Weights of a small transformer language model.
Architecture: RMSNorm before each block, biases on query, key and value, tied embeddings.
Training: a variant of SOAP for these matrices, 109M tokens, 3401 steps.
Each number is 50 + 15 x the weight over its row's rms, rounded and kept within 0 to 99. Layers, rows and columns count from 0. The size before them is the row's rms in percent of the matrix's.

# layer 3 MLP down (transposed), 512x192, rms 0.285, rows 94-118, columns 0-95
096:53 54 42 64 63 38 43 78 61 38 71 53 62 72 46 60 51 64 27 11 36 21 56 69 45 61 60 25 51 60 54 53 44 26 54 59 27 70 41 64 50 63 38 63 47 55 55 59 61 41 51 18 16 40 17 48 82 62 46 32 79 69 17 67 28 33 60 54 44 72 40 41 76 70 48 57 37 60 46 38 36 41 39 43 51 31 49 47 64 27 42 55 59 42 29 63
104:66 61 47 44 63 66 45 33 43 33 46 45 23 37 40 67 39 37 46 54 41 49 56 41 66 56 46 35 24 72 29 43 50 55 57 82 47 62 57 71 44 75 42 35 45 48 50 44 43 71 49 54 56 25 51 70 31 42 43 63 22 85 28 68 27 32 72 58 54 41 43 71 91 55 62 78 65 65 45 55 56 36 51 66 34 53 51 55 33 59 53 30 56 60 39 25
101:61 53 39 65 63 73 43 48 35 35 44 32 57 52 62 38 28 44 33 62 30 32 48 41 43 54 47 75 41 49 67 47 39 36 67 64 87 56 25 44 46 46 72 68 32 37 66 54 77 68 57 55 25 11 53 40 62 20 20 62 56 56 33 36 52 26 59 60 57 47 59 52 74 39 56 46 61 26 57 72 71 58 56 54 21 45 41 59 29 37 39 48 44 65 23 59
103:62 67 31 61 62 54 59 44 50 52 41 44 61 46 46 42 32 30 21 21 40 53 48 83 39 15 39 26 43 17 42 47 39 49 42 53 37 71 40 66 39 32 58 30 61 73 53 48 71 43 51 31 40 29 34 76 34 70 51 57 47 66 41 54 29 53 54 58 30 57 55 63 57 53 68 39 37 49 60 45 56 43 64 62 68 64 47 40 66 55 47 66 61 51 49 44
109:47 59 37 71 57 71 88 28 64 19 49 55 33 68 43 43 56 62 38 53 52 63 28 62 27 38 46 63 50 46 45 46 51 39 60 25 54 63 54 29 58 66 50 49 51 75 40 76 10 41 55 53 51 53 39 43 65 60 15 48 56 40 29 53 24 53 51 63 69 52 43 88 50 46 60 20 40 16 21 55 49 42 30 58 49 03 38 47 64 41 43 48 38 53 44 44
094:30 39 30 39 49 70 31 45 43 65 65 44 36 63 40 35 67 50 70 46 69 48 30 74 46 64 55 65 56 37 40 38 60 60 32 55 47 52 48 56 77 30 48 40 41 28 34 51 20 53 72 56 65 65 45 65 50 54 60 41 66 55 63 57 70 61 34 61 52 57 35 56 55 32 51 25 66 31 81 67 25 45 72 60 73 42 49 41 90 32 51 52 69 33 41 61
099:18 53 58 49 44 56 52 69 68 55 31 49 40 49 53 32 30 59 40 62 57 56 58 37 34 27 66 56 45 77 68 65 51 48 58 55 54 43 55 47 46 45 58 49 23 44 54 51 66 60 36 40 45 20 65 52 57 39 56 56 66 48 61 62 54 48 62 32 27 62 21 64 40 54 55 40 41 47 67 27 31 43 59 55 59 56 52 59 51 71 62 76 26 56 65 44
088:44 59 51 60 48 57 36 51 46 37 41 56 48 33 68 27 32 67 19 25 38 65 42 64 44 28 33 54 83 52 56 53 68 43 55 50 41 65 37 27 42 32 54 42 28 65 61 31 60 67 60 52 53 58 29 63 58 54 39 54 45 77 21 62 59 67 73 44 34 60 47 54 57 71 78 52 20 13 59 73 71 55 59 82 37 52 50 57 33 36 32 43 68 57 84 47
097:73 54 31 53 40 44 51 44 62 51 46 97 52 42 45 29 37 56 44 61 36 35 38 52 48 69 49 53 23 45 05 26 38 83 60 51 39 47 41 52 72 51 40 72 44 66 64 34 45 51 46 40 73 55 53 63 41 40 39 35 55 73 55 61 68 29 39 42 47 31 36 45 54 32 18 72 39 56 44 74 36 36 49 26 37 34 49 35 51 43 67 57 57 41 41 37
103:59 56 40 75 79 26 62 42 43 49 24 64 59 41 51 54 72 52 48 37 66 55 10 25 52 71 45 50 54 44 58 35 74 08 65 56 62 47 46 57 60 54 43 70 47 50 65 69 51 61 54 46 64 42 47 58 54 68 51 41 50 69 33 58 37 49 33 58 33 29 35 43 60 40 50 55 71 46 38 58 42 52 58 29 49 72 50 63 45 29 22 78 52 60 50 45
093:44 43 48 21 74 40 53 37 28 49 56 53 52 25 53 38 53 35 62 51 45 65 33 40 39 53 34 38 42 68 61 43 54 49 62 27 59 76 32 39 49 39 56 68 62 54 27 32 51 32 51 38 30 36 75 47 49 63 34 61 53 39 54 31 78 51 70 35 53 52 67 23 44 27 64 60 72 36 25 71 36 54 53 70 35 28 43 50 48 33 55 63 59 56 44 46
099:40 55 62 56 35 60 34 53 80 43 41 49 49 57 76 40 45 59 58 42 64 56 35 46 09 19 45 57 59 64 47 38 41 56 53 55 79 44 38 63 47 41 47 75 62 58 26 55 35 32 37 29 40 29 59 50 72 34 59 55 55 19 60 29 34 52 70 32 52 66 51 64 51 61 33 45 23 55 18 25 58 42 56 55 44 38 66 65 61 58 35 57 61 60 34 36
104:59 56 37 53 55 24 49 55 49 73 41 64 66 59 42 56 31 44 60 33 63 54 34 71 60 33 44 40 36 56 39 70 56 55 31 55 54 82 26 48 69 16 40 46 40 58 48 60 49 55 56 45 60 37 40 33 58 69 39 29 40 45 74 40 60 55 62 36 47 49 94 51 32 73 53 57 44 27 50 51 41 46 40 67 43 42 51 52 47 58 62 61 54 87 59 87
092:65 71 50 46 47 52 50 42 55 50 24 57 46 55 63 73 36 28 69 44 89 45 34 67 46 34 56 48 24 81 61 76 67 27 27 42 36 62 54 55 38 64 60 33 62 34 75 41 40 47 42 55 61 37 24 38 54 43 31 46 29 31 49 55 61 37 01 70 41 53 49 57 52 55 60 42 45 83 44 69 26 65 36 45 50 65 62 54 41 51 46 65 38 57 58 41
097:44 73 33 50 68 73 44 48 55 52 37 45 23 60 69 66 40 30 31 62 40 35 39 62 39 53 70 45 52 62 28 73 46 38 34 55 74 17 51 61 49 38 74 54 62 61 35 50 46 64 45 58 22 64 67 48 50 42 62 45 61 38 48 61 64 33 45 25 99 37 40 56 60 47 56 25 49 19 43 29 64 47 87 27 51 51 56 69 41 48 53 59 67 34 44 56
107:39 32 36 46 43 70 59 62 52 47 51 28 47 53 57 43 47 76 37 42 67 51 26 41 37 53 45 68 49 66 61 41 56 28 64 56 35 52 42 45 28 30 28 39 38 57 54 11 34 71 67 59 47 51 44 51 23 62 53 31 26 74 50 56 50 64 57 58 53 49 69 21 59 46 52 60 45 26 36 69 88 38 55 58 36 63 77 47 22 56 43 51 60 58 54 42
099:11 50 76 36 49 67 55 65 74 25 30 54 53 53 32 53 68 55 48 36 57 62 50 59 32 50 71 57 50 65 49 25 57 72 59 62 60 52 62 45 45 55 49 58 30 25 67 41 25 53 61 40 48 27 34 47 72 43 43 56 83 66 50 61 59 66 43 50 49 59 39 78 44 54 45 50 39 42 26 62 66 47 57 44 70 45 45 50 51 83 78 76 64 41 28 46
099:26 39 28 52 22 54 61 58 77 65 77 45 41 49 68 46 58 53 66 50 51 76 20 55 64 75 79 23 44 67 44 41 44 38 39 71 63 55 47 16 45 36 70 82 55 56 38 34 35 62 53 27 91 58 60 42 66 31 62 56 49 61 55 43 45 68 49 60 71 55 38 80 60 48 41 50 54 63 35 31 73 30 52 63 49 48 63 52 86 62 62 45 52 73 63 69
105:33 36 53 82 42 77 62 40 40 59 48 79 57 21 40 28 58 65 60 49 83 51 47 48 41 63 59 50 16 80 63 33 50 68 63 27 44 49 72 65 39 70 42 55 62 39 53 51 64 61 38 51 39 43 44 42 45 40 72 52 54 61 64 24 48 90 35 66 45 35 58 57 44 55 56 66 59 51 74 42 59 60 74 38 80 30 52 48 47 54 59 42 51 53 49 58
099:52 76 49 48 55 28 47 53 31 40 30 37 60 46 63 33 59 38 45 60 66 40 44 61 20 74 80 36 43 51 56 59 28 74 53 38 57 64 56 51 63 57 66 61 32 42 45 48 57 39 65 28 67 29 33 46 58 60 49 53 62 43 44 62 56 42 43 46 51 50 46 43 47 42 25 49 43 63 62 62 41 43 74 64 42 52 36 36 33 28 37 46 61 38 39 79
102:33 45 64 46 19 50 39 63 65 43 40 52 50 63 50 46 60 38 40 57 68 70 68 71 39 44 55 50 39 50 32 53 44 60 54 39 71 37 45 45 34 37 51 48 36 52 44 41 81 47 57 39 49 39 51 36 55 61 60 77 44 67 81 40 26 59 75 65 32 79 58 58 50 44 55 45 39 61 69 91 43 44 54 61 48 70 52 43 70 42 27 33 43 40 38 65
106:41 49 36 54 50 24 40 32 53 36 51 66 63 63 43 37 60 48 48 15 49 22 31 49 55 30 33 65 67 46 51 45 49 49 50 61 55 78 50 61 43 48 37 41 71 63 40 36 64 33 45 44 95 51 67 44 28 34 10 50 49 55 52 32 40 34 53 45 28 20 71 36 62 42 61 31 24 65 36 38 42 54 73 34 39 53 64 41 28 31 36 35 58 36 40 32
105:59 33 50 44 65 59 57 72 43 60 55 34 46 45 74 70 61 28 50 27 34 16 56 81 62 51 33 51 27 37 75 45 57 12 53 56 57 24 41 35 39 66 66 44 36 46 42 68 41 61 35 23 87 42 71 60 63 54 44 54 62 48 51 63 37 48 64 51 53 49 47 41 63 39 46 57 45 27 40 58 43 42 29 57 48 55 53 51 55 38 70 50 43 83 39 48
103:51 42 38 49 81 40 48 58 48 62 67 67 12 60 39 53 59 49 34 41 49 50 89 69 26 37 40 38 50 74 44 33 46 42 63 60 23 42 47 55 36 56 40 23 42 44 25 78 35 48 73 41 49 42 70 74 28 46 55 41 49 36 46 43 40 49 30 51 74 65 78 51 49 43 43 40 48 38 32 59 37 41 56 40 17 53 35 69 68 62 62 66 55 66 50 22
103:46 61 49 35 53 27 69 48 50 38 24 30 62 40 25 60 24 70 72 41 51 39 41 59 44 63 99 42 50 79 46 58 53 48 29 56 54 46 58 54 40 54 41 46 48 31 71 32 27 36 34 68 29 53 27 38 17 43 35 43 74 44 63 25 26 33 48 42 75 26 12 31 54 71 55 62 64 43 62 24 50 76 68 47 16 42 34 61 65 50 66 43 48 59 32 66
# layer 3 MLP gate, 512x192, rms 0.294, rows 95-118, columns 0-95
098:40 67 30 24 64 62 54 50 48 39 60 45 47 39 52 58 48 57 60 61 52 59 65 41 24 30 42 58 36 54 63 44 42 31 87 63 40 30 61 58 54 65 85 84 57 70 47 40 46 56 54 61 70 58 86 58 52 35 45 38 65 45 71 33 29 44 50 55 31 39 30 45 61 42 37 60 41 35 44 43 52 39 69 15 40 65 30 55 60 49 60 50 40 64 38 74
106:44 51 75 53 44 65 35 51 65 32 42 43 47 57 64 69 63 70 27 13 57 29 44 38 76 47 58 57 23 77 59 41 57 34 35 59 56 33 47 31 73 53 36 51 43 68 70 53 27 72 43 48 44 33 54 82 44 59 34 44 61 55 51 56 56 43 60 53 30 38 34 50 37 67 58 48 43 39 44 50 52 51 70 18 30 36 59 32 68 22 21 58 55 42 43 39
100:39 44 58 36 35 62 48 63 36 47 55 50 48 72 58 47 59 41 31 41 40 76 47 50 34 40 36 49 44 58 58 46 07 37 74 79 60 58 49 48 53 61 45 38 37 44 59 64 63 61 59 22 51 39 40 59 51 55 30 45 52 57 37 45 48 73 42 66 68 63 33 51 41 38 59 50 75 47 47 24 39 56 78 83 59 56 40 48 43 47 46 59 38 44 51 60
116:48 78 29 07 44 31 54 43 45 09 26 55 46 52 70 56 57 66 45 60 58 74 68 62 51 64 48 38 71 36 53 50 45 35 63 71 30 61 42 70 26 39 56 28 65 49 43 49 24 55 32 64 34 29 38 40 39 57 75 73 42 61 43 45 30 53 53 52 52 63 42 60 47 39 48 38 32 47 33 47 82 68 65 66 55 54 50 66 34 32 29 52 69 57 43 63
092:60 30 62 25 69 61 54 26 38 38 30 36 51 58 58 65 50 41 43 76 45 44 46 59 22 38 56 38 54 35 74 35 25 40 45 20 40 19 61 77 35 48 34 56 41 57 82 78 57 57 34 85 46 41 52 67 90 70 43 75 78 54 28 56 69 49 52 18 47 64 59 62 53 61 53 55 77 41 35 59 66 58 71 43 64 35 62 55 38 28 82 36 44 84 53 66
100:55 60 73 36 44 35 29 53 48 37 41 26 50 66 85 64 26 44 55 53 45 63 66 58 81 63 66 50 46 48 58 74 42 32 34 59 16 43 46 53 57 41 38 63 54 66 36 43 59 50 54 38 58 49 40 56 10 54 43 26 37 28 58 62 27 26 55 39 39 50 47 49 18 61 26 60 45 58 41 38 39 73 54 71 60 54 29 42 48 41 60 33 46 46 34 51
094:14 40 32 56 51 72 73 42 43 48 56 28 45 61 51 52 50 48 85 71 53 33 50 67 41 41 47 69 54 53 44 51 55 78 54 43 59 42 31 47 59 53 75 59 44 41 36 50 41 63 23 53 67 67 39 59 17 71 55 23 46 54 53 57 36 29 49 70 36 64 41 40 31 29 76 67 51 79 48 54 46 46 42 49 42 44 47 52 69 52 53 23 61 58 70 49
094:36 60 71 77 34 63 80 31 26 39 38 46 64 61 35 59 73 51 57 35 35 29 44 30 50 30 50 52 53 38 52 35 55 28 37 57 42 41 41 46 53 14 57 44 53 42 46 49 59 44 34 62 33 42 49 64 61 58 47 49 47 46 24 36 50 58 38 42 56 81 83 43 63 37 70 52 77 28 29 47 73 47 63 51 56 63 36 64 61 69 60 44 68 31 39 38
106:47 71 23 36 56 55 46 33 22 40 38 60 58 39 62 59 56 27 43 70 25 68 60 28 55 72 63 42 39 58 53 64 61 45 76 76 79 18 86 58 48 69 47 57 52 62 41 47 61 30 31 22 66 40 61 69 38 62 31 57 39 75 68 54 49 50 75 43 26 48 43 47 51 77 69 77 55 42 43 63 41 70 39 63 69 53 65 61 47 59 49 44 52 46 35 36
099:56 57 20 58 45 43 41 70 55 48 36 52 49 59 59 52 41 39 29 84 47 83 39 62 42 45 30 35 36 79 66 33 26 57 53 46 70 39 60 32 75 41 59 77 67 48 34 46 40 82 50 57 32 15 42 55 52 40 50 47 45 62 38 20 48 41 37 27 45 62 45 47 50 42 46 73 64 38 39 43 48 26 31 57 57 63 38 69 43 61 26 57 28 30 41 47
102:23 50 43 64 55 48 51 78 53 70 43 77 50 63 28 80 42 41 62 51 54 46 43 75 46 43 81 62 61 82 40 41 71 35 55 70 52 30 63 47 59 89 16 18 43 49 32 94 09 46 55 62 22 32 60 23 46 58 37 47 47 59 68 29 37 64 39 49 59 60 49 41 45 43 60 62 15 77 28 19 58 53 60 55 58 64 76 65 51 49 52 34 54 70 51 54
102:40 52 60 61 48 87 47 29 44 29 62 59 43 76 44 55 41 44 65 51 43 52 24 50 28 55 43 48 40 56 85 77 61 63 35 51 43 36 53 41 28 47 63 69 58 47 37 39 43 49 58 80 58 72 48 63 42 62 45 70 54 39 65 51 49 32 41 47 50 50 36 28 37 53 47 61 57 51 32 31 43 42 66 49 61 64 44 53 33 44 53 36 37 46 30 62
095:57 56 43 50 43 59 45 63 73 58 41 65 61 60 46 43 40 50 39 50 55 70 38 37 54 62 54 35 44 72 52 85 76 56 41 70 55 49 39 56 49 45 53 80 50 34 57 61 23 65 44 78 53 47 74 62 51 62 48 38 70 44 44 30 14 59 32 47 45 55 22 45 11 40 45 57 45 33 65 49 31 86 41 68 77 86 46 60 69 55 67 51 38 24 55 82
110:44 53 58 16 49 40 43 65 45 41 28 68 67 75 46 74 27 61 31 32 54 41 65 67 43 45 27 51 50 30 38 45 42 55 34 56 26 46 81 58 66 51 72 39 49 55 37 37 43 65 60 78 34 61 73 58 48 44 50 47 81 52 52 45 47 36 43 23 41 47 46 62 27 41 53 76 62 51 43 47 41 48 56 38 47 36 69 36 64 53 76 69 69 61 63 22
100:62 58 49 16 70 55 48 65 49 35 25 47 34 27 76 48 24 44 53 75 55 72 51 44 39 42 52 74 43 43 63 53 49 34 73 52 22 60 63 49 34 67 25 30 69 48 69 54 36 55 95 88 60 40 31 54 36 52 59 44 43 66 59 55 52 40 74 46 58 64 57 36 58 57 53 58 28 47 48 45 81 47 16 60 58 54 41 62 67 38 32 61 67 43 49 17
097:54 39 52 53 49 40 47 47 77 54 45 51 25 63 23 53 54 47 35 64 33 32 45 67 65 76 54 61 59 38 19 70 22 19 42 40 58 47 31 20 40 59 71 73 44 26 48 54 70 56 26 69 41 77 40 61 56 41 42 56 57 40 46 47 83 45 52 36 58 43 44 62 33 55 71 56 36 44 54 42 45 35 55 31 31 58 61 68 37 65 52 53 20 57 50 45
093:58 72 50 40 39 47 36 41 61 36 28 49 16 44 53 50 12 58 95 57 67 41 41 46 40 36 40 59 36 44 60 78 36 34 58 50 84 46 67 43 53 49 92 60 36 46 39 22 51 60 31 29 68 62 62 39 48 55 35 39 69 34 55 41 28 36 70 54 61 63 30 63 43 50 72 57 72 74 29 57 49 34 32 50 39 58 60 55 42 46 54 63 49 36 57 53
114:54 74 64 34 39 72 42 50 52 55 49 23 30 55 60 58 32 32 34 37 56 66 59 69 49 51 41 40 54 80 34 86 31 51 67 69 29 42 51 38 54 54 93 42 57 69 59 51 69 39 47 49 74 68 64 54 52 55 37 40 41 45 48 32 47 18 76 43 30 47 57 38 51 75 47 32 22 31 34 34 54 42 56 40 45 84 40 43 43 39 17 39 52 36 51 44
105:46 46 48 52 38 43 67 55 59 40 55 43 43 63 36 51 53 42 42 75 61 39 61 41 19 64 37 50 15 54 59 63 53 36 52 39 74 66 49 35 54 40 39 56 37 43 43 40 44 70 41 60 52 58 18 58 42 52 56 22 46 38 18 62 46 62 33 06 39 57 55 32 50 49 17 35 62 41 61 65 60 45 68 59 86 42 50 59 62 35 52 60 62 44 29 34
100:19 54 58 58 33 64 68 57 62 51 76 63 41 27 43 46 28 45 73 22 41 60 61 22 64 53 61 40 37 48 37 28 64 76 73 65 44 44 31 69 39 24 50 83 29 39 36 35 35 67 46 66 55 41 35 42 39 37 47 54 36 46 55 42 60 23 54 56 41 73 48 26 58 38 49 60 47 36 38 47 44 25 59 41 31 46 60 35 58 44 45 32 25 29 23 55
098:37 52 42 34 33 73 44 37 57 51 36 51 37 64 52 63 28 41 62 73 46 59 54 40 59 54 31 52 46 54 40 63 38 70 46 60 61 27 29 56 71 46 46 25 32 25 42 47 60 30 30 33 47 56 56 62 73 51 48 59 51 49 50 47 50 46 47 43 68 58 62 63 68 36 49 29 47 23 44 46 62 40 30 59 39 64 59 50 47 55 56 42 55 50 49 45
093:58 71 37 39 59 57 43 27 47 48 33 68 42 56 46 49 34 64 60 60 70 56 53 32 26 45 46 15 46 86 60 57 68 65 53 46 43 75 48 59 52 42 53 23 62 38 24 54 47 39 76 68 59 62 53 64 23 45 67 29 81 33 67 53 28 46 66 62 68 47 81 56 41 28 69 18 56 38 78 62 41 66 73 35 49 43 72 56 42 23 64 24 50 77 52 58
112:52 52 67 58 54 45 67 35 57 36 35 40 51 17 70 63 65 21 36 66 60 57 66 53 49 67 46 57 26 43 57 71 49 40 58 44 39 55 81 73 64 75 62 74 47 37 63 62 79 71 33 69 67 60 34 59 56 51 36 56 52 69 46 54 63 60 57 58 65 34 55 71 49 64 75 42 57 51 52 53 23 36 38 50 30 34 46 36 54 51 75 43 55 47 36 35
101:38 67 45 37 59 61 93 81 61 72 22 44 61 39 26 61 43 48 81 57 43 74 42 37 55 50 36 55 55 45 44 36 60 38 45 74 43 35 62 24 33 49 39 30 39 53 59 58 55 48 78 84 67 54 55 68 53 61 45 71 45 09 40 51 34 36 32 24 65 58 31 55 42 73 59 51 39 54 39 57 57 63 71 43 18 55 47 47 47 59 46 42 37 49 61 41
# layer 3 MLP up, 512x192, rms 0.304, rows 95-118, columns 0-95
111:58 59 59 55 59 57 63 68 50 51 53 52 51 40 80 34 47 49 49 38 72 53 18 38 48 31 66 45 27 62 62 71 69 62 41 40 57 35 41 69 65 38 53 57 63 49 58 48 37 51 59 44 45 70 60 50 13 45 79 46 24 69 46 49 61 59 28 63 67 39 16 60 59 55 64 60 68 47 49 52 69 58 40 55 59 51 77 25 27 58 49 52 64 30 67 48
102:54 65 71 57 51 66 58 64 48 37 55 37 51 58 39 67 55 48 47 38 44 65 38 57 63 58 67 62 99 65 55 88 74 49 69 79 22 39 41 61 57 45 60 17 58 38 41 41 39 79 47 20 62 64 53 61 43 62 62 58 55 63 43 34 41 38 55 52 51 67 60 53 51 40 28 43 46 27 57 86 25 62 55 42 28 54 40 56 79 45 49 64 46 51 56 50
102:37 39 73 50 68 51 40 33 47 43 56 48 30 17 65 78 57 39 64 25 55 43 49 58 30 52 54 45 74 46 39 59 24 80 32 48 56 51 51 44 46 54 49 41 79 54 53 51 69 56 53 54 46 49 37 46 56 40 63 64 56 47 62 29 31 52 55 56 52 42 49 64 68 42 56 62 57 43 68 18 86 34 50 25 34 68 47 61 27 47 68 85 46 24 58 41
112:23 55 43 46 29 50 46 51 18 49 35 51 38 35 39 53 15 32 51 39 89 76 58 27 61 64 76 56 76 33 44 67 38 48 58 63 43 40 51 79 12 33 37 47 60 78 41 51 51 14 22 50 61 51 33 60 47 55 82 43 50 44 64 63 34 37 39 81 90 50 47 57 41 40 69 51 36 38 54 55 85 69 80 54 53 61 56 68 29 20 47 37 59 61 55 40
093:41 63 56 33 53 76 46 40 28 52 38 67 63 51 48 68 47 42 34 47 58 51 74 61 28 46 64 32 71 41 65 69 36 44 74 45 44 30 64 18 59 40 78 48 50 40 48 43 09 60 32 48 32 69 83 42 46 48 32 68 59 39 83 72 17 56 48 42 61 58 63 62 74 43 60 58 31 57 60 43 49 59 44 46 33 64 30 19 48 49 58 58 62 72 58 54
108:26 30 44 61 57 49 39 51 09 38 35 49 47 76 65 46 62 68 43 58 69 45 31 43 25 56 22 72 52 78 62 64 24 19 46 59 63 50 55 59 48 47 78 59 52 28 34 38 55 46 60 44 32 53 32 36 41 67 35 26 60 40 34 38 54 63 59 68 50 36 71 38 59 70 68 61 60 62 43 37 47 43 33 32 41 33 12 33 54 32 53 40 43 52 41 66
078:46 54 38 73 41 65 44 43 63 54 40 08 18 35 36 43 57 76 64 46 61 54 63 55 42 56 04 62 25 28 39 70 66 57 60 80 57 70 31 66 77 51 78 64 51 35 36 55 30 45 52 56 25 55 60 54 51 84 34 48 55 52 50 47 40 13 15 68 54 54 44 61 18 45 35 58 55 41 47 45 46 50 44 64 37 35 45 54 38 44 69 13 20 40 57 38
096:53 25 38 56 52 50 58 32 51 74 52 69 33 72 59 35 53 64 45 31 52 48 59 54 28 46 52 35 55 41 25 25 85 44 45 59 64 59 19 33 30 42 59 17 44 31 55 79 39 50 54 44 55 64 51 32 30 60 45 44 31 66 25 27 58 77 58 49 65 34 60 51 63 24 58 57 37 50 70 47 60 41 36 47 36 46 71 36 47 90 31 62 49 48 31 42
110:59 32 66 57 35 32 29 51 37 57 68 51 66 85 45 44 52 60 32 63 57 39 58 51 49 68 64 37 44 26 53 62 37 48 46 60 27 42 39 45 23 56 54 50 57 39 40 28 26 48 44 44 07 42 56 56 49 41 62 42 78 46 50 54 37 67 46 39 61 56 51 63 36 43 45 60 51 47 31 65 32 43 67 67 73 63 19 43 21 22 50 41 63 40 10 30
087:36 41 45 53 42 30 38 57 62 32 52 26 44 42 42 84 54 47 53 52 61 28 75 51 63 28 71 64 26 71 56 44 55 79 62 59 60 39 51 25 42 73 52 54 40 62 37 59 35 37 44 21 52 40 55 57 46 51 59 51 65 48 75 47 63 36 53 78 25 23 46 74 46 43 73 71 32 56 35 61 54 42 52 31 55 62 63 87 36 55 41 44 59 54 60 54
096:48 38 80 49 56 51 53 54 27 55 55 53 28 43 74 45 46 32 52 22 56 73 45 69 58 42 46 40 51 24 34 61 41 55 32 51 43 43 12 47 67 56 29 71 46 47 36 60 69 32 71 63 26 48 60 24 35 67 71 47 69 61 35 38 41 56 62 28 69 60 37 59 31 61 55 50 57 65 55 46 58 47 72 45 12 46 66 52 27 62 35 50 52 82 48 65
104:42 57 44 74 44 55 62 34 38 32 66 66 32 56 34 49 49 43 69 38 31 26 49 33 39 28 51 56 49 46 44 69 38 68 48 42 49 40 54 52 55 57 47 40 32 39 56 57 38 43 43 54 44 50 46 69 80 63 19 52 63 57 61 56 50 60 47 51 40 58 64 73 56 29 49 45 27 56 88 56 46 68 59 80 44 68 72 71 44 48 41 45 21 63 30 53
093:36 68 41 89 47 68 43 37 53 21 52 59 48 32 58 53 53 43 58 55 38 72 44 73 42 55 40 57 47 57 55 46 67 58 54 52 56 48 48 36 90 48 33 44 56 47 63 57 43 50 67 72 70 65 52 70 73 52 38 75 60 40 46 36 40 59 29 41 65 71 36 49 55 57 67 33 40 21 58 62 29 39 35 60 77 48 52 52 56 57 42 45 35 42 70 62
103:65 37 34 71 57 54 43 50 45 50 52 66 46 55 52 56 44 39 47 51 50 62 47 54 55 41 28 27 37 54 51 53 66 50 39 37 42 42 44 51 59 65 45 36 63 82 67 53 51 39 67 29 50 52 23 42 25 67 75 59 50 43 59 28 41 63 68 25 43 46 73 33 57 19 58 68 54 26 49 59 45 48 44 33 30 42 58 40 55 80 42 78 74 41 35 41
100:61 43 59 71 93 60 51 44 57 82 42 47 41 36 56 96 57 56 07 54 45 76 32 37 52 49 54 77 47 48 38 33 46 40 55 52 67 59 25 29 51 54 76 49 47 54 41 70 28 64 60 69 28 49 69 30 52 81 39 62 37 16 70 45 62 68 46 51 43 34 61 58 60 39 64 32 33 60 50 45 67 28 51 73 56 71 63 42 68 36 45 45 39 52 11 54
097:29 72 56 56 58 36 49 53 47 80 67 68 29 44 39 54 32 51 65 61 62 42 56 69 25 42 75 48 35 44 53 49 80 62 37 64 43 37 93 53 66 81 33 35 24 58 68 62 54 55 49 44 41 47 47 56 18 63 50 62 31 54 29 43 41 16 51 80 38 65 20 81 42 44 47 63 65 50 44 44 68 52 50 37 71 45 26 43 53 60 42 55 58 49 54 40
101:45 49 58 59 66 53 36 08 51 54 43 64 35 54 41 37 26 45 65 50 36 42 47 54 50 63 26 59 53 39 56 42 31 49 40 59 65 63 51 69 70 71 42 48 73 49 59 59 60 44 30 45 43 62 71 56 32 56 61 41 72 38 59 40 55 54 57 34 50 51 59 43 66 56 60 46 32 51 40 42 39 67 53 81 38 78 51 47 43 40 62 33 61 73 32 55
109:51 45 29 77 72 78 57 59 33 65 55 53 25 30 34 27 58 53 36 61 44 61 78 61 42 36 44 64 65 56 60 62 44 57 46 40 37 44 49 51 21 57 38 61 40 57 49 56 52 26 40 41 48 33 75 37 53 49 49 32 34 58 83 37 31 60 65 52 54 41 55 61 45 62 65 41 51 42 48 59 32 31 43 26 23 27 35 64 30 71 74 64 36 33 36 45
094:24 61 54 65 43 60 60 59 46 39 53 36 34 51 66 67 17 39 85 62 43 71 42 40 38 77 66 50 44 53 25 40 61 48 56 41 55 60 40 25 57 65 24 54 48 80 53 51 39 53 48 70 65 65 38 62 83 38 30 68 21 27 39 49 46 43 44 25 23 45 53 35 47 69 39 26 51 45 41 68 63 49 49 42 48 49 49 18 56 17 32 42 28 35 60 51
096:36 52 53 56 58 53 64 54 69 46 78 33 53 16 58 55 30 43 67 37 73 71 75 49 58 52 53 36 40 51 46 50 58 55 14 83 48 47 45 75 47 49 52 56 21 56 44 56 50 61 27 30 38 38 34 47 49 36 54 34 43 73 44 43 49 28 59 44 40 58 74 32 47 19 36 23 51 63 59 42 40 25 70 61 49 20 46 41 54 50 33 67 73 13 37 46
101:54 57 60 36 63 52 76 48 64 38 54 38 49 56 43 32 69 33 46 40 63 41 61 56 41 41 52 60 56 58 41 52 55 53 65 36 48 72 86 67 55 36 47 59 59 81 39 37 27 75 79 66 42 23 55 54 50 33 56 45 36 73 64 52 39 48 58 52 41 49 29 44 52 42 32 67 07 41 47 41 65 67 62 55 60 45 62 23 34 39 46 86 38 69 66 43
096:22 48 52 41 45 65 65 62 42 33 64 66 58 34 52 69 55 39 22 59 11 40 46 29 51 56 80 63 64 31 38 51 48 49 44 38 44 50 70 63 42 34 84 50 25 37 65 67 45 46 28 31 28 57 55 42 81 31 34 59 58 21 58 59 75 43 05 52 63 68 17 44 79 58 45 80 45 63 60 27 53 42 40 41 47 53 31 34 44 55 62 57 68 66 19 32
115:43 35 57 36 75 29 60 18 39 31 55 47 33 25 29 37 32 68 52 38 51 27 73 66 62 36 65 49 61 59 34 63 39 47 78 43 38 72 41 50 35 59 62 56 68 31 52 64 40 55 61 45 58 61 61 67 31 33 60 59 76 92 51 68 65 60 30 72 59 51 25 45 44 29 39 50 54 48 59 42 57 48 47 68 30 28 49 64 37 57 65 34 34 30 62 36
102:29 57 16 47 60 76 42 44 49 68 19 54 30 50 44 46 36 57 34 44 48 53 70 44 41 36 66 69 47 76 29 27 64 49 53 59 63 42 80 75 35 53 65 53 68 66 34 57 38 28 80 52 42 82 50 47 54 37 53 45 42 48 65 66 57 61 59 60 57 37 35 41 76 65 63 29 45 47 41 46 51 65 53 17 38 27 65 79 46 31 46 73 45 45 36 64